Weights of a small transformer language model.
Size: 13 layers, MLP 896 tanh GELU, vocabulary 8945, 28.9M parameters.
Architecture: no biases in attention or MLP, attention and MLP in parallel.
Training: a variant of SOAP for these matrices, 1062M tokens, 4052 steps.
Each number is 128 + 32 x the weight over the matrix's rms, rounded and kept within 0 to 255. Layers, rows and columns count from 0. Numbers have three digits each.

# layer 10 attention query, 448x448, rms 0.0491, rows 0-49, columns 192-255
105144124155131096140107086149145150145162143160069116125147097147141134138150108123129207115111085092146130130115111115128122089074165131114079094147145130159185169170130133147151173150102092
140130135080102153147084159130116129168117134152144145084184121117118141155107148190136128097091113092114164096145118126133140145171147149130088141155121071085094133086091093115115126095165134
119150094125173104103070159157095165146173156179107137102205098150134123150157121139113131128145059106131096086128127119144135092140169126123178076153151176161158150136094107166158139113114104
156150119085134128110111143120073114140125081110119133127142155127108118156072159131155123099131120070103190142116135166143169174157140134096084154102102137149180116101140104147136132125158181
164135156148166117099102096112117142097111138102124100138099161141130180123176166104101114133135153158137155068062138179140126150087092110111086152128055072105176138169176117128125146129113143
121132096122104108130127090166144141120137091131112101147105112126143108101143150155099122133084155169135105153160125153088084104112131159146157107152140086143151111132150108143141132176103075
088137107094093180148135118127154084132142136128098072121114093122157095164122144182126112143124104131114120122073179136140149141104176134156154121126129124146095134147138143111120120114156145
118137186062149205049135145127074119107199150142104120115151139079129111127087117151126114148130143127101158131115166096154133152155087076148098155138175120120145067087113146110120077121166109
143136171138186145111131175122146102129128151102105103145104112120158146128120170123141139153125213047134153149181135126152163117160132098145098171126135137098135129087075121151168081118176143
126109109123157094133167165100109153101110122116165072141082181099131141117163056151181119153125166079157135106149111168169116169114125083177176142159141071088165132119093138178102138139113121
135107083165172103164142144128154149155120091164147112117089157141123145086145092157159127160151096098122083123170080168101144188121102130095073127137119171164133175090112135134092140100145168
112135138146133142177117141116124117157120144169135124103105120151123148108148173144131128118131115132140101086163132162091152128129163147126122114123110101110120125125144161097136164065098126
152136150110111167207112140186141152141087121147131047144156126090114107068133115188158125143128127162124093160113141093097098119119109157136133098119114151163142089107185094139139161176098105
153093130137158137170131118142113112147115108146154161134108093125082098175133107154098121107183053193094147107144117185100083159162145134059141102121124203143092177147191110083116160126125140
124120136104104138083148115157143148128127105155098146108105152152115205152133164105118136139100139128093153147123107133138127126113151098151090142107156175135093124132114115098123067138151095
094070134125153040124134128081133177120182090182098114148103198134167147144162126119125133120113159095142103131197074096180110166175149099143140127204116086150150204087052128126107133112172170
149200142143109119108096128137130115098140169077118135124139120147133092132111148044134121086097135107168181137138119072145149066140147081113182141144114043116093175123097138130103126145094181
096131163057067165133138110180120096127112109129126125126135113117126097088149175145139098174120169159104129158079166110123140153113121169142119120087103175098117040156149206127137147163155056
128116119116096142187091088138097151146123143154117117144164145092120137085076105146115141140110143128156095126108160141133115150131095138142149112101090150166132098165179071125142135142089172
114177125164112100091126093135133124113130133096146147159141113107137069090109174120110086137113153112181107178134179132085157166132140135127128114129179104125149103188106119144127100158109126
158132154137093118076145132165103092161144155143156140168109154166096087089132143110152107135174145095132093141155132094103105133095130160119154163108142090133126102189096117150110177132164126
137168170115100142099083149149176082152105116120121138142127115138135139127161153176136164120116139142112154147157101114103137124159162139170140132108125106153057099138112084113128160123150115
126103121146170147119109099051141082139137090143102132156142129125108146190165137136134141100096139131128156161114108134115148145115137127134123111134131151159088164123118138119130133094096185
135132102113157163189110123138108156134142131206074114147165145103100132130113090182113136142121145135131077130105163120108098129149109140116113109076127129118169143138155093150137158148112134
152176128113176216133066132072187119126136129144134111146052100098121159115070095077066125100131111072152094145170091123230162089094155060131133132078109084067093184133162094164154117089089237
104080137114168055146141154093185092143181130163122150137132119196126087104102111097138116128091155152117119110104089154084131135124143118071146116128130137130146202131135052135097139111168072
100171107170141085139102095116110101148085119135117105120137047127121124142123046122135113120158100155076102118099149122133080132164147152162146117099199160130142145121166116129120124112133099
186084085142043151147132100119065082094082123181157096133128121086140149142077162068128082092101136111098091143147169135140180148065131125144091121131184144085114154092126152134134132152154141
115106124106159072093115130145164103138126116103158153047109154171105130162134132185168111114125206171106114136144101149106193135110134073148172143150110140106097117124090137101123131055148093
112071144119119108135147129097138128101085090137141137157163164137089136093155128135171155150145092089105106137114102102123095120086076166127103096114151167158070055128177133125109129173089162
148087140158106143192126121143090144182152155136099138131125146126157179135129060170099105158103087112101136118174107090152116072117145203137119153132141133130121131160120173107091120106105178
136100089127135130137131137128103168093109059130109164133137081103108109149140191137097063104159089109096127145093131170112073203098155125147122187156165145175078115063183176149139153067104173
125103178164121134101107091107102174118114140100127119186128108155167121156109097115144080113174088137181110096125108144068121109099142114127191115054097153191098137204100104113154150170117159
138087127212174069140144157181141153112140089157164132155103126200151144181173084148115132160136089099128086151134126159064140149118120087085130127116097123098144138132159128146110083101115040
120141147155154144152135084066092060130176170128151138135125096084114112093160095125142062117090132111191076188163187103116108064112076152136072132078092099089190129159181169107115152129093148
130124153162161140099137088197159104091140153120054157050134158147093167162109076153084106154176097142126173117142063153149094058172087079118179131172167144166066181172160168122123088157101141
107077131144126141104118127103127169106173143087128104099127069142178136124136112092109204103155088084088109095115168091100119170136128080103124170154167162139108090146143062131098174110071142
120153147179159117143173096127119145108118160110174152149129145135177130111104115116176059114156111219122123144125079112111153187145187153131096147110117170150114140183113116094125032169082127
128170103113082111207136126131102159049092150067100163116159123157106136094137141074109150158177048130145184122155175096132123122082086120126118114142160158064126145134119152106140183179152160
112107121141138163106156110149116140101161129054125097090133092163213178111133119101125137133120105130139130091131169127160192134123175140098109117086107116168119079124051127138106123116167052
127161124078095115172155184190122097120118163147138058121092087167076167144065137115092081096128155075124122152162093187100138131092143128126145110104169145201135124089067157090093087126137130
144099113095112159165147140118135092122129115174130133128131142109093148097157136105164096123118105128072167151155128189071130162076108162087134149158109112136121134117139109125147141145152090
129179160108159114084117071112200179128113129111127156148145091170066134105134137158083162141092133167094145106153123125103151101167124117179129095089146165146115174146106148149131142148157081
142171113135141088166135064149080153149116086117109100123172175129145146145212149132056141123181113081120123096089118110136185107127168155157155179101117141094132102148139121120145148110140128
151165195192104075095145084142199157146110163120113103093102084140140122127166118103162163083183070171146142107143120148118125120145137114138104141118037092151140086172098157126122144162137046
131184154182181122101128149151149098184103202109118175121120154119179075137137113209134174119197089157128085085144144144089098046110139137095117126150092114115091074150134180138086197075131136
129088178059141140083114160107078129100144136163162098135183106099107075107077064148161121117165094072155135182147120173132172148143084134112143100123141132129087120076127035162110102086162118
085150131118107084169156130134163122161123058132131153110107172117155115105160086139170132182148130155092114158107129123154101105177164155160129137076125160175143070137130111141198123106178122
081073054136078132121118166108116135184151025117132157146099093091147125124137081124184174150092146091131133142125117187165133140071127190123103112110164100149166157167134111079128106097155145
080162147096156132086132099106144147175131123075144081105136125108099182135126138122138104130158150119105185126118081152149169151129094195119104126157156150082109081091148109132197116141063084
# layer 10 attention key, 448x448, rms 0.0491, rows 0-49, columns 192-255
151163149176137124141138155117156119130158116107115157161155102158160139119119060087106161149108086120157142127156099125155138102144138095114193151120142096078082092156132138125196110163083072
132163134173150138125123192099139141111122144159098105168132140110085138125141169132104072113106122177125090180130162155172121087100116115136139108126073147177110106123095092135117160087154133
123141144139144156153088128112173145099171138156149132149134116103114165129145099121109161124140134134155094136119145133144134160080145124145124117147123165140108125119127108138155146139107127
142120152084119116117129165130115185121086200116153112121104119131106140130159189158142110125144125154119135122047165108094162159097117145157066117143146121152180187115140057111137137138193139
084157125091126086133159165113123123137118109152160156068114137107192130136108098150177174121108139111168186135143137128175089101112201060133146124150095131104037146125113150080101149115142082
106164124171103158159107170054090133147193137149124132147139127134097077124120104096092155130130179103200103122098125087119150179136086092089190118101093128129155120140128143107167097142113153
147091159147089137115127140157094152122077157141134140163105120148091100117179124151133104131147145141097083074118148140084098106112083166099116111137154106076157101125118157122125160159140154
131104089125138100123160119087099166111130109102137094133165123106131095114083211125142071162127131113057112101134099182128172097130138126110122154113196159120151126087081156163075165177147161
096117115119136109162126167116078155145136101070144063123141132117174107120078135127117148110087141110083092089122119152157130147095163133117137127125185190088116122096089121148071132113153167
105183152152126112143129162089143109134095182133118088143133091159115076107140119121113150139062139120183110152093183131159111188080092085091168061155112140139131150170139130089154120137132078
111131166128114134110141104182131103127115142114117173079105162160119179167165095153151123116145082134192187144134142107114097061131162105144129120131054096147080110189179120051156182099101110
161148155134141130130155136125160146115088152136105163174124106123103132126190100103175152142134171164174147120127107101131129114054087106150175127123086111101091111204134137111109173118131133
179128145179154121062119099130173091173149142161081204116192071129081144088180176142080107153153127173144066126178091121069167090140058108111111122105103125157150111149223162082210101152125099
135095136134101096105134089181141089121145134142125156098097121096135201139141105147171122121173110152147152092102107132118089060108190142149097147108096097129119137132119136142127125104146144
078179125096113111147091136163060134116116125105142077102142159114166116136092152087110135055130110088132119122147157160170130132112177129128124135130156144089110091124085119170092104136148167
132116151126131106136160098143152121150130122125133131086086159117173178150193078111108162134075119105169185090122166125149100075094184128150142084128098085125056192125169113135102119104133108
172103098101108128173129134154108145132151164166119094095108150156161122149123146080167115118131108109077074127075146099113117156168155095077162161130132153080128108072095124128121139163108132
178143142144160152165124138126088125148118125171161131131136093130130137117115156119095147101169129152066043105159139129118197105156051125086114142100144160155183099125112117125150147114080134
136124089156112129118143142113147125160129136137103112144112110141095089101115134150137131151173180156148130130149106123124161122140132104104123123122143129143177142150175130106115129151135155
147190107117109105163064124093102174141136103105150055143104157081205070149047148102135114176112137111137096135143106165167172170214138093086129086095170117139167123076097139121106107136165120
203113081172107147115126138174090167144165117165123120154134141160091110105144141068148114078112155161084170173099097094097141151141111150150139159139122204087176137110119136137103140142127120
137108085160110108177178145109161095125146163127075098137116166085180129114088130110131148127136146100151106101211168148238141133167097096083116065164181071143196130130136157121102151166141184
117113102159173140050180201156165072118108165150162163144131133169071139129195140183129063082183093090078107097184104147064124097123029077142097140101094156117068175142136121134089134125070112
147127118162112126117128107111121132140120165118127120134116106139142100104144142150149143149097151152139102125111155156115109107112146131123127136142144117136146134143123137132136118137138134
119075165138120172102168088100124130122163159087129163144150151136117211144114108150165152091197093114104166076145070108134112062082109107132081109130127134067048081140155129145143218123129128
166100130146109154118110100159120124106157126145121105129112116145111102099136123110128182134083151094171099071115134141170175115076167144070096095105116129199103143090103113166107135175166071
119151122104152114088185137096191106159108081076089134159156164164139147135132049144091090124089204128121165131115165186085099130143146106119219130137175098151096133158103098163207113158121096
096084104205121124112159169115095148129070114106110087088131105097096159140182127130087110092153151124064081160171113106153096165125144115181168151104140114111129104127092153099139137126134119
126118076118132149124142195105116160091179113096148136162155095149122084107091109142098126107141139150081139133087171140122144138097105102115171147141104132142140102103107119135153109072126128
133143143111117119184137112166136090170151148152134103104123077140123075057102160148134179114106115148110130122107131084189157108096124143140110125114106106081112168185114170154116132149148108
088039132170123092161159121166143156123094107167127134112147145090132168186131143146119079205172072076142119165149043147125122112107122090119157153149122140134080191147126080131132125144105112
068143142132190107120094148167122087112107133145153129097129101067129199172133089191139094103120082127137148167085072125092101202110158076146135090145132150138118081090161118114124185037124121
143190155119132183171055090088100188159151086160161125139049156097147127161129107129122095108139137094110170106141076141129186067159101144177131150108158127088150170069133104130203059125135127
145125168135142120052108158135144124156123117154146093133165150189166142136118110106109112156144172101137139195160081125150176169179083096174125117138091170099137128093177142090141116109061107
138092130115110093165134196094111113129131150095151174145165102113137088103100137139165128153146145126100050101108101145137110112144126142211051125148101177117120078139133113138131189167128132
153138163119101088107108119199151122150191107172148144095103163105112152146106114154142132113115121148091092152110097177117127145128157109171182145116105105087121118145118121089085098148133100
161073120079190072143141110093128123131162145119104152164133063131116115155117178140108089197118150065139097115162119171103193105101101133083055151133109116080130152107197125119110159152167128
138136168118164139095132067176154149109111192078160118157112143171113145130076161128152141150139116150151176170115101189126138187106099112163158105140173121075131104166115082075135047083089145
120169071118072089158139144120111151153191137147110126104170088090109147124082089068133134122142138168122215165114187102110135143109086119143159158177150135116157100116079209113156069067089132
158117115064092127157097119135187105135144116154141124160110156157104107156075092117135125151107196073159154119124166190142129113147171146119121109076087146146152128112156136101141130102129155
107176118137091102183108123154119125067151133123128164173124071105120127162082106154135120104155133106174170152155103123113121112144143171099124112152141128087123134112131203120129118057167163
162129128153099176139154122133092135134092094119084107118135072129127179127133120097103184092058137136148137111174138160130115153043137116109115149142164099153094173056086173145101149112135145
137129143108169081075133170082152134072155064152125143145220177129079134163096094135102159189107137081135172178134131098184115150185118151122074121147099148146119130165157114083154200135123144
103143105162113117120168146121093151160104125140112111097112126135127089136115123107127123152110173132100152075095116163147149156131087134117107145104143132076126078109144141179100149152110104
178140127181135134157136176108079156160223141169136147167158155144161131120131100091132098110142127157149144157122158134132150157079063134138083156175114165127170107158133123113128128127106159
110202180151139124159151131135095116120107062163098160100121164121118140164083154180111147097148185136145149155152148120111106110119021107127122139112156114141144147151123129141152139158188093
128152121094130170132137111111129124160117150115111097096108125069140151121129174181086129108072132159126146084114185084125092114092142163100078116137153107142142110106105121148116130108171107
120115107160110118151192123118117117106125161129127169092113111082163077104109140106100116151100148120088152122082155114059094082074119143057163096087152071109150161135121108175123108158135162
130110096141079149116133145158085160083112121098146149084115163056072130153086096152179099080134134116160149109185126153150114144104214133165135093177145013105137133146118079069102157079115090
060130082099201110098145121067178169095154103127099135192178130153079219178086139166144097149161083135102143136164136111134152164090118123180110109108156118122180160142166156154123098100082161